Each number is 128 + 24 x the weight over its row's rms, rounded and kept within 0 to 255. Layers, rows and columns count from 0. Numbers have three digits each. The size before them is the row's rms in percent of the matrix's.

# layer 2 MLP up, 2048x512, rms 0.178, rows 428-641, columns 384-447
112:108164082147130144089140116102133137153118083081131109121132144117138125114102080122108154132117139130138077173089155133112143167162102118099095149085151120137105126120154126141124139099140150
094:084137132106121165094131057146114098152113093150131128137132117164145160156146088099112139160107105108130109089090141102126137126122157116153127130136126121170097122141170085135092095104125098
100:126152141106093091114136127127101119123130152108138130125165169134143140134113163151157161125149133111122150133101168133143090149129147142145100120178151119122156151134169103178107113139079121
098:083126124117108119161130129144128087114121146076174121134118101144102156108139139128139110131133126093096079104121129139090130113134116126176112115118081137154147116148118122168136125149138096
091:132195165109121124113116112133122080168159124099154143157112143133154124118179149133123153116166135136112122146133158111110157107141079123147118138153150118050120088128140104102133146147130096
102:120101110097117080118119095097098082136104129129136110140144095153110122157082123095116124119137154138154119097082133133163081131167155100158133131169143139139139096121137145130101145132118100
102:081085130089142156144102188143132163119090124132136111121124142121108100129172136158137114110155117118119135118125111094130081079129147072137114155125134071152132101158153164118110088159109151
111:109159140093113107130061139119122115124121140081138135142108199086127155135150119107125132120141134165115104154141149166119141108110103107120136156115151098144145125106115122109116169139114149
095:152147088121159154119127125081089128123122103128130134132129144097104116123126115159153161134139096100154122142142139146127099148115149101102150147133112132151129082146168178049121158102074134
096:099112100148141124112111122164093131103108151114139104148146081162116102141186143064158167113107124144105120118112165165156119094111138081126069145132147132129102083117104112160171110162164144
099:165159164129143108117120142118106128166131130124136129111112077129115122145125151154145137118128103138145130158151136109134071169161124137136123100114120142148130139125110123152114121153091147
125:092124135109110138116146122149157108138137162124074130172176120100137141152177150142091081123121120122103115140115103174106133158092100165141112081171135112119150105083129125112151118106143103
118:094099099171126117112135104135103140137118111138129158128108093115103104133129147100135161106157134140109118116125125111115115160141081158076137112076137098108145164152089160140127146114156162
100:132129117134112154133092120185147121121079126106150107104110126181136108113145154116093147141142121151149155117121148108097146135124141152117127153141136158176133126165126124107120095111135136
098:100141119166109147142103146126127118152095120115148174152171154136156110108105126109141114137147156120155162114102131138121120166105150119105138108155114099180103078144165148127139097138149163
104:110126125127141153119107138156125121149127124131115132154129154115107095176142108131140122149159140131137144141149122144136106148082124092125100141110145104137137134160141140125073164131114158
111:157122103125132137146113148126160168096104168066104116135105143128163109106131059144128087136142139130112126091127137117113118107140111107134142140130179140156067138159116134115092125113102120
097:104173120139149134138142161113143163137135121149211126179111121103134141148133175142145131133108122150085139088114160181134103154095135119139151150081134106119110118126084115142117122130138143
107:106137134075121129167119192127094130097074116110125131116162076076088108180177126135133092104123170142141127114121114155142124113064105097126127128123101121124122128120157106123160091161135114
092:174132105146159114102147141132130151119124154111142121138135140131144052128144147158143152126147141155133143106109134116139118131087130165147132157111127180142124068117189128115130107117142125
104:138156164124114113119116145146140150126139108116107158155110116052132108141121124182115108100155145131152117087118134069166097187096132128177151129143156122088140133152099134111126148100152137
103:135130116080134134139075167118175139125098124155113127140131072112103108140111117101129121122097118168092146110121121084112121159153108114144120139118147104111150166134130125128117148121168124
107:102127152145097143091077138144151084147166144167138108117146118130130115107117155175125110130122131115124137119103092129133187145116163169099113082144118148174132135144092160110163128102124114
095:113133134106118123103105123131148100150104150118163148103091137109130134099122120110123096168123141145130094138105139124119160153124087102113155145103130121140152141125152137185119147166127099
103:165128140191138163128111145183119109113116150109146127099117156104141108124142134131169102140137143110113101092086130131110120135137162092145128113134122135131100176117130160115127092122123125
100:130073079144144112076092122092153151128123122095161126129110130118090124122137145100173120136124097125176163144142144147162150113133142088110133105100144122157126143144126165154114126141133142
096:157099111136158161122140142172107152150090096138120114111151154163129150114141140081102155152148152116150161116101134185140148136137149130125108118154106111144138129138127124150152113143149132
099:150127117134161124147121133123117115153161121122120148125152080142091116140143139193163166145127075168138130100155123160135131129112121135138147093077126119124164123118128138141106130076111159
093:107126082140099153140082129152165170179120118143103134109115096101164132129125112100126192103170124122152135164130119135135110110150141159106168136165118132156099147135099133117126125137140110
093:120135134141147147111155175111142114169133118092160133131149100129101108148152118108147155135165121124144108108111145119173145155080135100101104161141148143106102133163127114108148092141115136
095:118131150110100102171101147088101123152166111146103121129126137088157158113078143123122156103157136091143117144116108135110129117082170127166135150124139125125167136089135152117106183129104100
099:104130142137142145138146115128147132136136138135080124134112126142122083178141165115135101147106121129128162112154163116145096159094126143121132154108101144145130075074092136093141107091156078
101:100130154164123148129154142143131152179115115097142120111136165110148154168126159159139109157119165075152105141146120087114137106140092096112142171167087145131111153107122089116128176151153087
100:121114131129129154117122128108107128171107106126092113125146141130119105142157153095132134129056122143145114158106176116172092120138137130096138101113115116137117171097150078102124125112129128
099:148112129113098108101128156126104096160165122111086149126123113119131124119159125126134144119165143103136164095171088119124153144152125101116082151126155130078129136107116167096130098145108073
094:165104113183117145110124128131112171185118115136131149122106105100159115162138121101140162150089145119112135125121070116139139154160101143160125127149068120117177087113180110097117122120075115
091:128127128099148094119131125136134160108148132143106086090136137140090125128137158136068138129127139089148076116104128107082180167136093093150164117127161155143138173150115149101140180111155162
097:114158153144123105108136135104134090141151095139123134133149118056159100123115137103140116093130168121110114097124171108148130119116127081155147161161107127143127158138112142133148121120106105
110:133161131109088123160149127143120137191118138107154145149160126113164112128120091161174081095171135121128153147137153134124107088139128127146077137176142122151165121097121132132107162154138104
093:123109142084103114149133133142121106124130104108161107139148104109169116115115116092153130146121110152146121075061126169133149196099111118116121074120115156137150119142100133163113157099151104
099:147140156175107150092142152042151100146124142175130143162113137125129100131156139101168117124132146170170114131131176085146114152120119103131111105097148119157141126108119108122143104183121119
099:146131152162145098125131159169137089135123109114109118100146152145150144119164202126118146148150121126135151106127125156147157149153102133061095152121104150121073106148103129094159139125137134
100:093120151134123147137161129167110137106130137135109125111072109107137132107120102137129177151101156118123098111091142139126141118113144132145090160115149162106143108130133167120142106108131103
102:174094159131125124122142120194159147117153128133140150175132119093112116132115153134114110124090113133081126131087124132127076103102121098143135081131123163132110148113124100159134107125147111
099:100088133124106113115120157112139137136169120115119103109145168125120155131145085173112111121092120133111104119135156090149129051137118144152136130100120138140110166168156176152160114163124114
095:148117151095138115116106090143127138074098118095145106117129109113120103121172141087108107104142133113124156118149143098064141131149143145135134132151106130168111119110116132125161089127157127
104:130085177116173137092155104109134182152099107136092162079107136138124138112148101138090179145126130098153104066144115126096154134098094135123128114158086120107145117113126117156184122139135121
102:130169126154138137152189120129165114120074100079136149114103170141171108153121124107064122114169105149101112174162133171128126098103140109145122144132108123130125124140120128163160137113174125
105:147113105116131091120111129129167156173148062115107133105134135174145151144168143125134168176030124108106135110108103122162113116151081136124123127125101167138146122120151125103140149157097103
105:114129076131126116108109127178151106094083117112150100119157096110114176157146142140106123121182134139092138125182111149124163126141115168126092139147112131136130132106112119124154170120138125
100:138127113130135122148156133151163120142150107103138122146182135106164145137103112185103093148168144090145109144136107119123116141113127114107096107099131155130128114093075104100172119118123147
093:137142091124130178144142155110153095149085135090086101116132118161156114178116129122138114170155138141142150135128166155120140125103122114099149111103189144140143152171154108136144119156113126
103:098094144135146146082136111137111123158116206104134117144117097117133163164100116147151131146104124117115128152148133115147122121132115112153136123108134128115103153133124153102137066120123161
098:123168100110152111122121094110157104122120143144126121125182098148119124080136111123105115140109160117130107159109162144114129135136112121065079122108120122099156143121168113120096190136095108
094:105100137092130160114142112125100114126118112118130105109140134130152158154149130149125128151153144162142130071113123129157116128113139125172102086112152110128149098106098142127143148125145146
094:099092130115161125135081100100119131145155103145144105129139115158181169113198159189153137091098122121147125111133103106098159112171126131165120144137104129136097089184138132153151077148108130
089:128173118153147118161142150119113147155113100143158179164116156140077091158141135103154149126120133155131108129095092135101099101112142132126125104125142124141108087130089155141132131134147175
101:127114097102128142122125151131103097123169123129113122138117115140159125184121091116119138131103154116109067099099116152122109102131083150101068132146132187113146126154147121166134107124124170
096:153166135136106133168100169152086146126152154115139100130085161115123176066150151142122112100080104152101100128116112090106148141123113109139139148164132118139119145117156064118136072147116112
112:132124185135086081152098151091162145107060136146128131155155111152088114126126119121191184131126140161134115133108148109094144110131141134121134150142097098165156144132100132122151107100154086
102:131104166091139113115110138088181123145106132101172152137132132156061127096173119127149090114139102148206130144123118157097169136112107139135109127093154090144142094114111130129125128143105133
111:173146143124127155083120130177102111128109140129118143147151135098076154144116141123094128137128140165150121154159138141118112090111136106125081096156118139119143124125140150122138090111099129
099:132117178183149117085100136148136160112076114095153119147140115107137134136122133114152163113115153123119113108126113171096144158127127096139110165129137123124127120124128102165142108133127092
097:115153076113138092086122105151152126118128075116140108114112118183131069139107116128128158141128176130141125108120129119155112109138128125130125166095121110125155109130114121144132094128165130
099:125087161130113106131128143174142135172115118124109097101183116096151090167144129164110116118131104180130090144109154158164145131128102154088162076118113172118169148102143154110142145148117094
094:127135092144176145117138107093108122149126093143150144108135149099104142125103151141090098121130156149105127129140126101095143130099132127119138129118116130133144126090094123142099065173158139
095:138130112149206178145144140138123139127117124086122144121143163114102134129107142126145109146128195097120120125133147145164170117113135126106126131113134139099101115133082159046139112128146098
094:138109161154105118147122158154107138145091137103097163098128148107129109085144148115147149143097124154115121112076156120128090125120104161126092125122124156122155133143116156146118103104106151
100:146120076117152148100114084170136130149046156135084130138145122088116126145123111120124111131147149120122104133145123147120112165109128177132155119140097131103122062097137128133107132114150119
095:121127184154099131103148161149152108142128100100154127102117095188104097109148116167134099123124131114118151132088118160171109118115127152134117125159163117160135141115152132111118114122111118
096:140150117122146167077150130139138099134123099114135125127168114121128150167122143143124163125141155118144141113118113096104113114141143137089087157138088081092132096123093158145133094129095116
094:127096147123156130126148122103148138129119093139127117153168122127133131137126134158119160131133117148140138126084133157105142110149119100112147113113128132095138128136109112128181154110133080
100:122116126136123153083124114130114125114164147189140133139123109125131104099148146116106144158179099146149077128114129114162111136154137163138104125164130131065138102143124048118131104166161086
098:110104115101110086127156123140114118114111108106127148111153080156154129147160117159119142126116084108137152165095135109148092119139089118120131171148130124183130127137124120161112128139110179
099:095070162131166126107191165114148150144116132110125102098122136099134133154128086123189106142187144155109126106178099114155111154139160154164137119124133122141153113115117106109138078088156108
095:158140127149121151119078109110121131086105091143128108166126134126160124188100106125157126121157130145142140122141153130159107135126136130127131117134144100113166150157133111130133098122112151
090:153134140181101159154102119068129107109091084130117143139133111117127121167114135138123134100119147171130106130120105132144093141135118179150164155147146094127130133144093159130179124095140132
092:090144124140093166104108111163144133148112108119111137135115084141149105106135159113124125096113123129106105174128132164117126057110096120109117142118156139145131126135151097099140115140117127
100:136118128088137132096134140150134072122134115109152136132156127121153117139155118151119145147131165121119152147129120099142042138145115163157164170140130134155113054117130155100097130123180104
099:079131153155105142132121138120078137146131097133128162144094117088124153134153122149168124157099156140146122152136139099118124105180114132122156161113099109116115124119117103113114106130124133
095:137134172135116145122154113094163125126137144132168146116126140145137113138086084091149149141203115113138116108119127131143095165122142107120089110114173120121151128134136135155090149146133130
097:077102143147127138179115131150130119148141121141139161122136139106138143125139104106131112127139112132122136100116137154173194118095157141136119155176121134146146119121175142094143103135159136
105:164174136149120100142088110127158124136136162118186141143143123128188122147123125097154139100118156135119151126144106160132120147159137141110090144169163135151114097163105170173121105119161121
103:079135104112133168094116142157155106179099093142097122115193106089141062128145168151141144139166097148110119126117146106114161128152116140167123107111084115099145126106123160086102129160155144
105:153102100120139143081081142103156092145161138113149105143105091141129162154150135122103133134086151108163113185185134121168141117157123119105141116128092150128132142116164123153085057098113136
104:113114100141156180124146135105104138108113154144121099118125098168127126101098140124132109109113132100098097119155149123127100146155072139105121138109138122112071115096107133124123127121125159
104:150133128158159115117124133117151109154123118103086120092166203142104129099126124104170171120094115125204125085107105146104180122152133097065124125132122125115143103091136163106128088138122132
095:125132102127138082125084109165105124129153160127128156137084132098140109104143110120153103158154126116146097108134140110110135095152121148090105179133090139181195105106091102135155107105123088
121:127141107104131141071119101102113065155128116137093078114085106127205146123109090140122097105155115073198161122113115119108119156096084141165126092161128114164153154138151129114170115127125107
099:121141126107127125138150144124121181165133121105131169151136127126103102155110126133146199118112188123093121144100144104129126133094128163123139175143170132163098136148144139120123110152053122
100:108115124151142160134116135114175109140134146105121135140113144116093139109170110105122157116111134158142109141151114105171125135117109112124089146140107159149137123162101157116135134136088095
091:108090171169147147134175169116102162150123128166136170097115130130120144126121140108149128130072125128137141115103104107098140136120102122137081120132107124143118167134102167166138136113084141
099:102133123178135129120116184107080148122136137144067127079118112125115104110135072136143170153134132146160128134123147138121127126096139095130119121103143140103133098149148139159119115139150126
101:128118136136122127163096157084125118114121083113129100149130116097113132169104129116193091139101117159147171154118138116120136142129106106102083160129145089169102120142120130154120117140141097
101:106136148081164134173097101138152116134145125105119174119148169148130133088113125119143164101143154125147149141111150145075140056156146147080077200111170166149144101141106156104153071161128096
090:131160116107142138147152146124130084157138111150149152111121152124166150080150122110112141098136121119086105089109146125089139094150108087091115125110171134061119134135131120156132090113120090
109:161133111127109104118121096146121135110193117136154164106149114156159135130120145124111155138137119120118097125091131164140132193146111123144084110148145132111073164114146123122153097130126145
102:077143106155100160148134153091132143121147118137122100086093170167123129127136135113139143114142084107151126095144151079133135120083124149185112175110136123117108146138139118119133108081126096
097:125131130104137142124121129114121094141125155152125115133101135129107105099129139105154134133091143108100161129125136148112140150121130116110150143160115165132118105094079131141112130129098085
105:139119137078144106112140111170181092149129113117140137145118112115093107098113085110144161144129139091094134079134104140131128112124109134121102135109135106126141104117159131127106107126125132
107:126128144170092126135115123114136169112118116130157120164133108136165113115110133131160048132103126142129145118138137086113117103128106101126120118124129133122130124076138096099139164175117129
097:162158132133116121143084133100129097146149134123113126104093145118134124128161093089131149177141119104149125124123129095143152113116105110106205158123143187129139153074155108140134103092140127
107:098103139146140132128131099111092124143145132118094149167118115148117161110150121131138162149147104116113168149087122151136107109106114117106100125127125159108157135127132138118152136137091132
099:100154128166119105086080111165127154139119108114106106102154097103140141099116073131133211153124149130166181145155127090128116129106088116124107138120140107099159110154144144128110125137145074
104:125131146108115139113105111111129136131096064090078126132082127148173118166099140130147145085117159114149107103147128133095100119118126150136148118165142108120160113131144145113111142123129156
102:135132149111101153134123118101148135178134122142133142077110126090109169130136147114151107116099082129151108173135172131124087100160128130123106158149108131146143105157179139113163100130110136
094:140145141136111095112146109180082137134134137148113108092106154118132092133144109153138119149164149142142133128124105144109126109078123083134081098114137128130114121176159064129149153176130171
098:140150119137144130141125124088088092117118126119180143086124114090108175107130176073130159161133127170123104160143130136145112149106166120136127101143088099120113135124145153116086104094145115
097:143134117161154134094068111144116147171158133075157105099117147116172135134134147147098106101129120103142168141113164139153122135115129138133115112098128180155135101144120139124140106119123150
096:154159124119087107176113122119149087107139111115145123180101154088117144201121084138109187187168119116127103103135080138110134170098150133135097129145101112108112119126137153133124130136102100
101:134116140126153142125100134133060104098153111093109115114168127110152128145117119117130122147135101122127148107146101116150117101159124139134111182130138120098073133128123126107122107086093109
103:084118149123102134205115168114137126132105161113129155117136121138124114143099166124128128116123139151125134119090093177112081127140123128089141117113142126133146108079129118139121164123149134
095:173096104134137082129134095147178136089135127146155087114105146119150160111065157110097105170109119125121164147141156124081149105183075116103135123120119179116138125161103127165120132149152114
092:106087148159147100117119116151130101113109119135103130177137141115090135115171131120129144135135173130122120142151092134134153080176145144113120114147090136117121132124126129092131154152093114
099:129143146182137155120144136142117122147083118108131132121145122112113157144154116156140093133135124129140099136110173110101107128117137094104147152125129144134190108114172150113109134134129113
095:131161135162186149134134119129121096089143159154144119095157152160072128090113139109126120112122148137105085110065143139086125121142129145135086131173124087135116122102164128126126178167151152
100:151149197167149133133124109119147164151109121153110152117120137130155120166143148163083172134124096082119133125134134109178162155102132129140120129092133125192126132126138165127113081109086152
107:158128126140136183127115132064117146125154141108117131127182127098144134148164121179107116080143155147151126129124130116121135153143105088120140103105113121148144069145133085131151118155128150
105:134136138124147168115123126145148153150088103139124140148134128125132122175125081122133124118102129199143117114142101133130105137139106145130146122128117118115129177101106154139128118139120170
100:112102124118102177101128136152125158128093084143152120097116085119128164122081136133095115122148109147108132106116091122146115128152126139111105087150119138142134129184084126106105096108159181
100:132118140137118138149121099113098139121128146145115156148177165119107108116152119115112119112175141148119150143101166126090156126140101089126162148140141160137184125128171123155131132110122084
090:137141115158115130170133131130136118145105104119136110114087127158154090124136107116159135164137091165113119147137148142133098117114122102132094126103145147073149064146151126116095114147141110
122:173154108152143141129170114148157112094118183166120083107125142080150111138154166122136142123086180164181170131119141128121126137132126153082154100100081127156110142133124110117132169127159147
098:109149175104134145134122173105136123126114117108080129131148130104142140141137146121128138157138095128117090100141109158135136161110118162115057141097118103130130102100092159097147127113103120
093:120130067142121106143136132157077117151135096139154147149125090121073124141142111129094138139138115136103165144102133139120138139148102129116171147152117110145098103131096132150104072143178131
105:146170129105082094141162124153101122103136110117134111096116112150168125099137155123119102135123124130102163115107144120100135100129146114170126083135069149135169143131193121148147051140149125
095:115118117127095168171142100149100129145114101132177158108100178134101130145158142133098113101115132168090110164087168126104184119130137117151089125158124141143110072161168154122194110148133097
108:128143152137156111149131163155107172147127111117130102110150167070125112145152138153169095173142120087115137162140114143141122125136130135106112140089128119131087083156122122130132121133103120
107:109164115104110139152175121151156084117142097118127151165117111105150181111120160110099145124135139124109110127133179113096148133120153104155071156130126173124106139161076142116160123105105112
098:105141105111100131115106123127143143138176115126122156111116110115119132128151138131118151123160143119133124163102172168155103153134106144137130183149075126128095113143127131133141129152126133
099:130108119160113106108117095113144116114103136153141129146111110139154131139182138117136155124133153149101152150139121089112098157140118146103097165147100133117160124110125125149104160139177099
098:113166115118163116128113147114128128108131097143096131096150147127132086142136145138096120104120134108140153128097146083124140128137113126095141151128151115100138144108146153125104074125152169
099:155097095125120113142113171124134133139099139138171149130129158103112143116112141193097137144102103118142174115060133134077150099113133138160166119114140095118081114133132113109158110155142102
098:112099134150162133160122154113136137118173136150137127103110134140094152153093156126150140104102134137114133132138151109154137148170101123129148144095113090159140121164109146117154161076140144
099:076135101130113161155120115151097152119088073113124134095163146166106110105139121137109160117139116163112135136100120114150106119118165109125088116150104184097159128110149151121117124127136126
097:115142115094166143070096145096122117130129099112120090131115121121129087121130111159130115062128105135145138141080133115160152123130086143084101080133100136158107108127100152148166059102137126
110:120105165122119130138109098111128095120108131059098160084143139161077109147127167161141149174149141105155159115106122169158111200107121124158122127138130129148118151123137182123125151164144152
094:131132100151137093147080141098145161140144077144095132157144144101133140093146123136159151096101092116133129132166109146111156097157076160191130127107134138172175127071134065161099188093112136
103:157127131115130143165113119103145136108120171128153137096095137138164113115163104098128134169150107161100119115119124136143111101110134132114189168120119111124115108131182102166129148125142184
094:136163125200127119098125147142125152130146120134150144174141071132109124097156082142125158145127169137085130133109115106156076137086156140104124102083084116107122153113155088120140132166092152
098:127127107130081132101141143173171144149104084146144155087099131117120098104146142128117076143163110163111107105150113136138137107126125145182150129130104149126132156109160137154105140137119130
100:148136182139112107109095114108118148145152120126167124115119136091131109097123125099133124111120128143104135101157179152144104146070128092123058116127135111084135126136065132110126133132111111
103:114120101145131096118132129157111129139173124118099083130150096141178147112116129147150176124147125100150140126128115154158103180106118128103154155149153169133157118155087117128112110124105167
111:164107143138068148131116131167131153145113130161118152140176131124133136172092119105118112142132127131112122134120136146104158159111131130083118096124138120110132158105159158128134084155094162
097:124168150099146164138167140145086149123099115137125135152121113129090136113092125125129112105140111145105142119124140080112128097136113117120113129145166104149138100138146130127136084137146107
100:134081110127137143162129098084092118091161129094103086100092140113146110118130154122110118120106130119131103149108115103174129119116110168131113086126096125137088137099132152119095137186124157
094:094141160152094138106152107140089153115114125114147100114135101126183118159105102126118110105104137150110142130112130112081070121109086146113121111116115122131117083136108150082095125113110138
095:148103130136086134102124119115131112122148141115154182128099095109151085111110159142114121123127162159166160147150130138129168110137136130127138158113116120121087120125133098155117126120147158
098:148112114116135157131107155078138100150100106141113092112147101099121116110130123099111069144175138109139106118156156139174081136106094151132142129135113112113108126133138114126139090126134111
102:143092112124155101124115167142143150132138090157085109153118116125127129123143140129110147151160098108107129163119131135103113120127121080123132138147138144158108124135121133168137108121138139
095:096111123182078132103137135138132134114065176165143073130106074080105113155157106107071117135104109106176136122102145145092113105128093088104153091128175152180144149160134123137128161119144118
099:106113138154121162116132104082129105166125110112117098116102067111111112122183129112123132117133109127163147114133099132111181142142127100117109136149117137146107096143114070134131134127115146
102:101132159158108124145101137133106152154141172137108117140148124106180162142147103102126141098106194106133153085119137134090124083115130178147132142107112123153127167121134119189111107150116128
097:131174106141153117135159134143138124115101098146175130116120125140094120145157171155098123147148104161121099138159082146143140129154116096181110123168148125111146152149142119124150156134133120
109:121153090103105137131146155204145160085072111126147093117154127121131167144095143153132112151108147146111130118136128103099191130195090130136139131124156104134155128170100113139140077134107144
096:157094156114151107135101113108119123082105114141126123158151149143114097151110119154119180136168099132128111081132130136120119123119127129142122236116098114128144125140151109139107094103135110
095:134104149150147099104108149085137132090143127122098122117122118103100115160112148124162115128140155128115133123127099143115073138084094102102173127099146096061120130121107159106172113099149126
097:142148120137115167153134118114142138127153103135135134115123063087173177098103145073136151109144117143141184115150193136104129103148136143085095126127132139160160132178096145155131093144116110
099:140113119174145118115149116062141109154095151120148104127144096071156129100124124110151118144131112147139122125133176162140093076137132104108086122080149129114094112178117181105139138110164125
100:111130129108140155090153103093141095129100110099102137147128174126173169161139154147157151123153141136138172123093143154103137115109137120104116109136123116119138115126151157122139099104134115
108:142122097152104088085072106113139108102131163147152140117127159112131134135139085120143086141114126175129161155098129118135145119140126179141118139120132148082147126134119137118147143076104087
104:105141153109138103163111159143108137143129163147104131112097104144100104140111148113134133131145152120130154110121166161102177093085132135114104124113119119119129137162092130146116127142123152
096:135128131130163146133101104074148125112114138120110117168191124133178138127121135143171090121125131142099144111122104154125099155154118101100084149121168152108115132120151154125103112141144151
095:107128165104116134135139125128143136143107115082168146111164097155082141129155081122133137099140105147077125111111163126110112114127134112141109117147137137179131097122141091119096133103173112
103:119124137113114142137100178155127080117155107127106102147140138089173120150097082118109158103124159126063150108112147138107147140159079129180141174055116135112113081102115153153106123119165137
092:124127096169109174141156063115133104096131187151127112143138117114154148134124134164154126183140100134149129155137128115102132135132117104137142104140149121144146151064145116101093082094101124
100:133156162116074146109128184148122115126119139154151136108129092140127112166106069140157115120064109124097136153097140147183137113170125130142098141117141124137135134116160133133176097096121094
095:138149131150138154126145089160148101129160145114110110127086156123121112145100194160106191110117122119118115116071151118135118114065108117141145089167103121129136129116111129150121112101106092
108:098169116149101131141150147141146127174107140134098125126143136156122123123118109147139092102117135142092115086158167119118142136117162143116129156095149085170130137124138169138145136131113145
099:148109145157049118124116104157127119162155112161074125141134117129135137136134140143165104131107172133138166074134144082133136153097125109148148131103143148126143140145141110135120117117148118
112:126096077173141136145133126090108179121124116197130099135115103133127100107107137081157112114123133114142155126114170106134189131125135159123127155119107168153117111142146126087140136144140147
099:123142095117165125147096149118108096138091108082082104137128107133145136126091126143193128157108147147108142108095138132150151112127084094145128143079132120144154159095085134124163082135122134
097:138105141128123147106081132070153097114139094158129130132128136118119130131104130105161157154120135156123150110149146100105119137094138182121114143150118137167157146111139131140126127143152119
093:151137152149129116099177109122099075118111094129125078143125153158091071150133092169144113118125146100169119164121116097143134131157124099143068130132124142112107101124137106169129087130106099
101:137135106093091138133128106135138123117073140138132145101217169161085119099140131130154135106190148110174111120139126131052128141067146131094128132119126138150114144131121126126119120063122140
106:121101110156109130140133172160145105134122129097112129116162142118144104141155104146104105116164137127164147151123117163158111117138106073098121120111140147109135098112132092154125094148149119
092:125136089079125112127150070134184141133125138112136125132105135101082137104168080144114124120179116119141106127092161156139079131143144173099107141134121146140117148098142135106115091129150106
103:096123105151116172124133125149125134121207123155114124149133124118143123152100101128138143149136129148134176116120122136177142128122100124082113120089118113142115118140128095103173091132157167
091:130160074105165177106125170177158144123116129088160121151156168135106095083196132093135113200092133158154112140154157134114096107113125133152103164131154127170111097134136155120086134141123098
103:135133120147171146110144090097142078140137109141092136116111140174135124118161114137148095092113153127159153106099130087153123131123086144076114113124147139144136140156097124120177148141141126
090:164085135096117153142093149108120144130144141124152118156130106144117113104153151155106102117130137111152146119139129111113115166141123144151143121127124125134169116121169159155112184166099157
096:156113119119142154125105175119171164116142133143132126131127159177107163157138135117111111132134130121154126137143134120181101136113109125117109099109092141140122153131127102124151173116157142
099:125137124145148129154082135115131143139168107126130134100146109148123143122124134082140183176145153156153139134097117093125108112146112098103102111115131154122113113136135145126134148127101112
108:136133100117194097142090093120142111132141154132114139105165136129150152132121100129119109071122142113145153135133120124136103121121118144078100138111139134087130168145113112138131152092119157
112:126184107147162170120125128145111135130140142136116111094167160109164109083161106141136099119137095127125097144152116090136106159101089133168128121123071116132117125104133101098142116112114117
097:089153122137127139128073138141206146154128138136108149112143094110170141099119126078119146106118108145122161135144095163098124150111106099143132140090134077124122087164128197135091137162135138
098:080125123149100148119115070149134105113118109151075129128131102108156164098119128116142090063133102150130147148108162165108145149144100124101092129104115153152119118130141099113124181101132155
099:123107144149114148131117114141128074094140160181180125118092116126077144113164116151142145120141129134128132109124118130142089137166089166126180145142151140097129140120156125122146118126087093
103:117162119107118168131103136148147100155089152166160145134113170084099122156136151128120173153115156144146121108127170149135095110105149148102108086132116087123133144142131149112079120140114126
095:142110126128127149147118099122134129130141133097119149155171153093131118145140187125183146146176154140158134097113143109159114109116102114172079174131133171088112110084078143097126147083161128
100:130115088083099118140080122148149110136104118102082125095157086101133112119151143074168148157172121130134095167117158124110114158134165173130149107181116136124120089153132136143161147100174094
100:091113131095136133132167117091071121128118154132177157123103138098070149131101126156116136110112079140145143081155152121141102100148152111185118163133083134135099120130116160074129135115134112
105:149118162170139139165146156136151123120149111143104118183173140128165100124155122114127106086126135116160162096125155124123147130083097112147137130111080103145120108122129175159106166125105150
111:100107116150151087159144141098139122155109119143101132161094114133080143117087128116109164148140157120161152127155134139141124114136087111125122094154127081147125089132146082113151149139170132
093:148147123138112172130101141083132151122104121129144124173135118131147069122125139148150131163095113094133098116163156131098176146149143135156131102144119167141142154131115158122173143106140103
089:132100136155151110142165112137113158122111120121128174121111123165129084129126152120111106174104149135145146104096135127113094119128130123117148117116141117100103090138129148100114115137113119
103:151143153146136125109129164113116136112161150138138128119111134101103140179147103113110130123121123141133117133129119164133152123106120160142132086161118113153136097124146106112101122131154161
098:112125110153149132127156136109149105148163155115096146133084084102144083158154088132147135134166158139116183139143145072127117089151138107121101183065167184130128157102107102080114098070175136
093:136137126103149181151169131137124082154112096137148097132127123078138138146114132140108091131116114136122107142125152130118047109186133122152102125138141057131114125104092147148138117148138173
098:111156108149121167144059114134145129137150124138110107078121129069156155167146136112114124163126113133122098113127097134129123120096106104094123122108122108107134110128130152161094154141094114
094:139127190161124161091152129107129140108061126168126109164120133125099116104161195128148152148134098104109104117115116150115107110145142118104119124131146114110101133107141100153138154204142148
105:151133108147151134125059098156144148155087153128112173104137090137140092125131120131129123128137096111181141089097157157136134135123124164117137153140168097128115140134095171164134140122088139
094:141120100132094146085140105123140071140110144104156146065114209130108140119152144108140158158142110179116102203128139161122129151147104129106184075127129117072088156157124113146110127115132119
099:151161139112114115122112107163135184152139121163079135128094093142121059170072115127145135116132161153125124134111180124138146114120095150116136148137138140098152143161177172138145144120137165
095:138065159120138083117150149125108139114105124172192152124106093105102102128160122140148090139136141175147117086115131155143135144106140101119151133092156154106121083141126115137143174127127101
101:091070113138154116167153158097152134118138125119147138120133133136114123150111093149157157139105110174132117149075152121067123148124113147091125126162113092156161104154157107095156107088090096
094:111143122132197111102136126136149143109161145121133115116084109129138156081138121127109091179134173113117135120091079147168135134133125113075118135111095151119136163135127100167102152167136167
105:105120153109119123105065131102119089094106151114146077095139109118112167139090092142136131112124123116103141146128152122131074097120121147147128158151120109154103123121142148113132089102156164
098:132126111150092085124133111172138132142124097121172106108118080173182155117159101176097148124095153143122127157120143119104150147111128178121109121127093118139132117151134129145126081126130122
117:140094104136090130127175139121140112097098174106142139121116145103116142124137081148084083116099137165095075150110122113158099083130111119158134137169116115148122104146171119148135123144117140
094:092114136160110146156073151095152117125146136148081127131114154103157093152151114145170149159164140139159116106128099137112128117135129122142134136098160128126124127160115143148120119161126137
099:169179128151125165154136140099119115106098116081101127115162106124114136112138152149135093148167145127172140135113105116198172129135118137120122192138131142114103136158162067141150167119129115
095:107114121091087152116109117125099085101099172138145110124141127143162130114104085128102183112111125091113147145143083160162163151159130144144115160087163127137101159129097095129124108089160109
104:115124105103111125093122122138086124157120176112106146122167113113152097129131131153146148144105130157149115146127148115164121111131111123166100161171116116145149104130098141130130135130128089